Weights of a small GPT-style language model, trained from scratch on English Wikipedia: RMSNorm before each block, untied embeddings.
Each number is 500 + 50 x the weight over its row's rms, rounded and kept within 0 to 999. Layers, rows and columns count from 0. Numbers have three digits each. The size before them is the row's rms in percent of the matrix's.

# layer 16 MLP gate, 1024x384, rms 0.0556, rows 593-607, columns 256-319
103:439446460527484543513571476490538528536480449557567535498534541473487475625408439470565455519440528535508448465501593547459462502507479529417468563487560546539641504508467493422614557426495499
094:468481568477589472515521447480594514595547425530488514516449577524499534552464486535552510391547465467476500488484527491405498435531496469538477462482441532606417592439509528498621519525458583
105:545495556430393513467492514519422477496485495575552556544440456480505592455571579472490502485484475498430482467471437489532466500532512565549497491607549420472563515525514548477582594390514531
093:576532531501480400475496440457598534450465475489508522465416493473442487555499576495512494519530551538440417542488479538403471553513492532540558501445608405471475441565554515474505592466479579
094:527529542440525476450504523485583463441537567428510388478431444452472522536510528470456411530541495427532481500434412507608504550444483573529486329517507542501455428601457540511496590454507513
101:511502457503450629399419428434600453497533580448557502506479497480482567538486514472474475505502534471567459474437427454544557482496440593401509463483521417506479537494543432550507519493497475
102:489462537524504444509521501520453381412525558594646463515487487466512447474505438650543510479537468483541428482445500507444503389551552528496483521585416522422527538538479556453563498489472451
105:505497566460485468532424538504476435550560560612461441528537482516525516412537486510527545458528499463516529558441471516537453571565398520450571533563502513423381450550457440437625524531501555
094:473485460517423568484461523446513545601501509462514466455566535585457389492410446522469524450552473457527487537429559562491540436548567471498461523546557512528466451492522591493488514436485505
096:495453460462474559600470508511523451452556566548472417477518510571470518451491577492505443554410487461408457540522463534538526532585459539478565450571466454506430468513506464564453479546504436
086:562454528573388504546507442496512557514513490505455462552457502444520520462457544481562535470459474526552486419426511517464579462484521471467532560465478601481501445444480574496530498519484519
101:625526504478481492588576515408475470484539492549505448531455458440492541578553495456487455505554493430439472499499515569578454572494508539447383493504399535531471505587513431525445438589496497
106:492421580473451475512449461527517502375514492531537578487486497441491498533444445513582544497596490466475512502425563551535377481524491480464555480453516481497624477502551401548519483540470481
105:588552563527431458567433510491483468463494501586554534468460467467468545593391421453422429474529519583516488488507539417519487483611396472469543411516401511488484461516395521427468500533442515
109:578540472526548439491479426482457573572376476497476535463500437408459484568485467587498419516524392479487527502486474537572584577439510508474525488400479479455504470577494547582503541394468569
# layer 16 MLP up, 1024x384, rms 0.0578, rows 593-606, columns 256-319
099:391460430475474500527477510447586391436547481525535405515522604494488515558433476538497567424455595480556502533400577474464457489503465432398499472517528516495548498454390524409545478529520476
101:537538476423405464505517539451463566418403515553601474506500452541500574525572476439563454504511566548522507524503470571544493490489556496539518528602449558480550487452563504512566456567489402
108:566681490548561544537493511478518453509506522451525493528445458533417563507437452561497457504589554478601562430460541530532576451525458564508460400495542472536461467527484454427442465530431494
088:503490478529532490498484536468521471447487452519512556486527453479467558437427513516523525600429560561510542446507511481432529413571474447532497570580524551486368482522489492476550611531474400
091:541464444498500567488437479429420441460519507429475465464460506458423527484506432457587542492482520544576572419507496424531562534501510513474516537464561452570432480517503568500428511579500526
104:493500550420527450579601538461495508618499530483332502530496543457491523552501410488494459415467460437509538480526505447535522458467545548436481577549464536428483545426488574433513489474484498
098:494514419509543516505415424458534589589521562421553490461513498550515422482525419601466558388511432526539514502546452498439447509464485525494456544566557463632409525448481428432462428473418487
107:496494526427494548526471519475525525521533540540454348512510587497445688420521559495503457558439462495470445608502447545535462579525450535513433422588553554447457483416535552418507508394545400
091:498507446547471456545554535525471480587505508535532484464523399439505466503528564425498514602570496491556448508569460482463580474539574511438551595584392520483494614550539519603528567488431597
106:485382570566438414525447507446540562512474542481447555544481407411493567526526544556597489488538502542522491501468532521514528466476534556486407455460495498487482472538366550453568523434477549
086:511455526479600456532463579485575466453444528456434480524509523486499472562545548514559480578529481473426453469536544391553495423552388576513520474418516503567521508496441465499532463624441408
108:594529460465431483541566527434503573545601397542465401486540466475442492607569459437488542536492486468459488603564550512542386584524523490521475569439463575453527472543533496581402410600446460
102:533502566428451507539520534525566460626461507449538454483505579442401610447537574418455557458468550541553475499534463441535440480433526545547546548436554536534425436507553539591497488528498450
104:443504479484504425531532548482563526620584522543602531507552521467522553533494587501578520512442553424603504610444530499513504501535582483428428490551465494569465479404527467571492437454473457
# layer 16 MLP down (transposed), 1024x384, rms 0.0504, rows 593-606, columns 256-319
100:408546438523430437503456579558420588480430492371438437531536570439572493517515476468437509438487471479481494491537387514521500588546524462529487561536526462465470542542564429542576520473472527
103:435587576553513485569499514597444490466491568479552532521482519551451479507475481470480499465469564489551516504501564548426477493531509565430507515529514453519487506603488472491544580557488522
111:564519440480451510475578440566488477584552566504530570569426378569517488493566553523519525499528550487548461447455493528536520411508445551498534440459469478467433391480457476461552647578576541
087:535532473516467514551527463401467517478496503531500444394491603483536430521504479457466461565578516500491524462457477489479412524453434487534513501460503502561575490538546542503460491439453546
092:491529529420509511519462493540509451471564604518478553506555544544495441575436609478449529489550441643540525470546471519416434478543416461502492467630509566573517478525509390515446524511518489
104:508475519556468576488428444502424410572502539434495565494565438498550514474453564429590463432474525453504428344544500439505547466450541554550647587529470495556513451514543592476547545533489531
100:462455592512516531508477482585503450526567486534556447522411533474563469459537475541555624507519373572521420546452518540590487518582416415487520488521453479433458548537547520474506574497521493
107:561553498513564489654445526546530469526494568611470438532466537458582428465569420561483467499572547525511550480423536441495520443471566397388520476483498462524482379519559478489528487531491604
093:549401449505395476475597507577454461420572529496574473405325612444482425547560511524477484540467478539507436516581516440451478473464468512542487566440529540507573475549447433490442631428454491
106:480405442523454477543537444565456560536524650440467472587553544520435438509589489479608521628474488521495533479444561546524490467539504556454489447430509500504451446551430443471596510550462419
076:518437524393467475472561485606566598470558469500585513475558468511561451495443474493530523529483530563530493476428506512514468533533616498513514541559568635565500489483491525479421489469443522
104:419530475580426444550463544457526442562497446414426514550512465489420543485456437583617534485463617486485431515546531447489480543455486428455518539464562480479579470424440473493515553461476497
102:489515571463429540467513455437483519517471510481417416479523521430528489592525413493571544499510513564424502580464500499420504500386485462503520469525495495463509483396496598496603559448608483
102:577490373564485515538539487547438545451568524428517475504515403514559470450534466549568428460431506503451516544469557443490546474577522483475589477524550585471498440460511441577591537534497528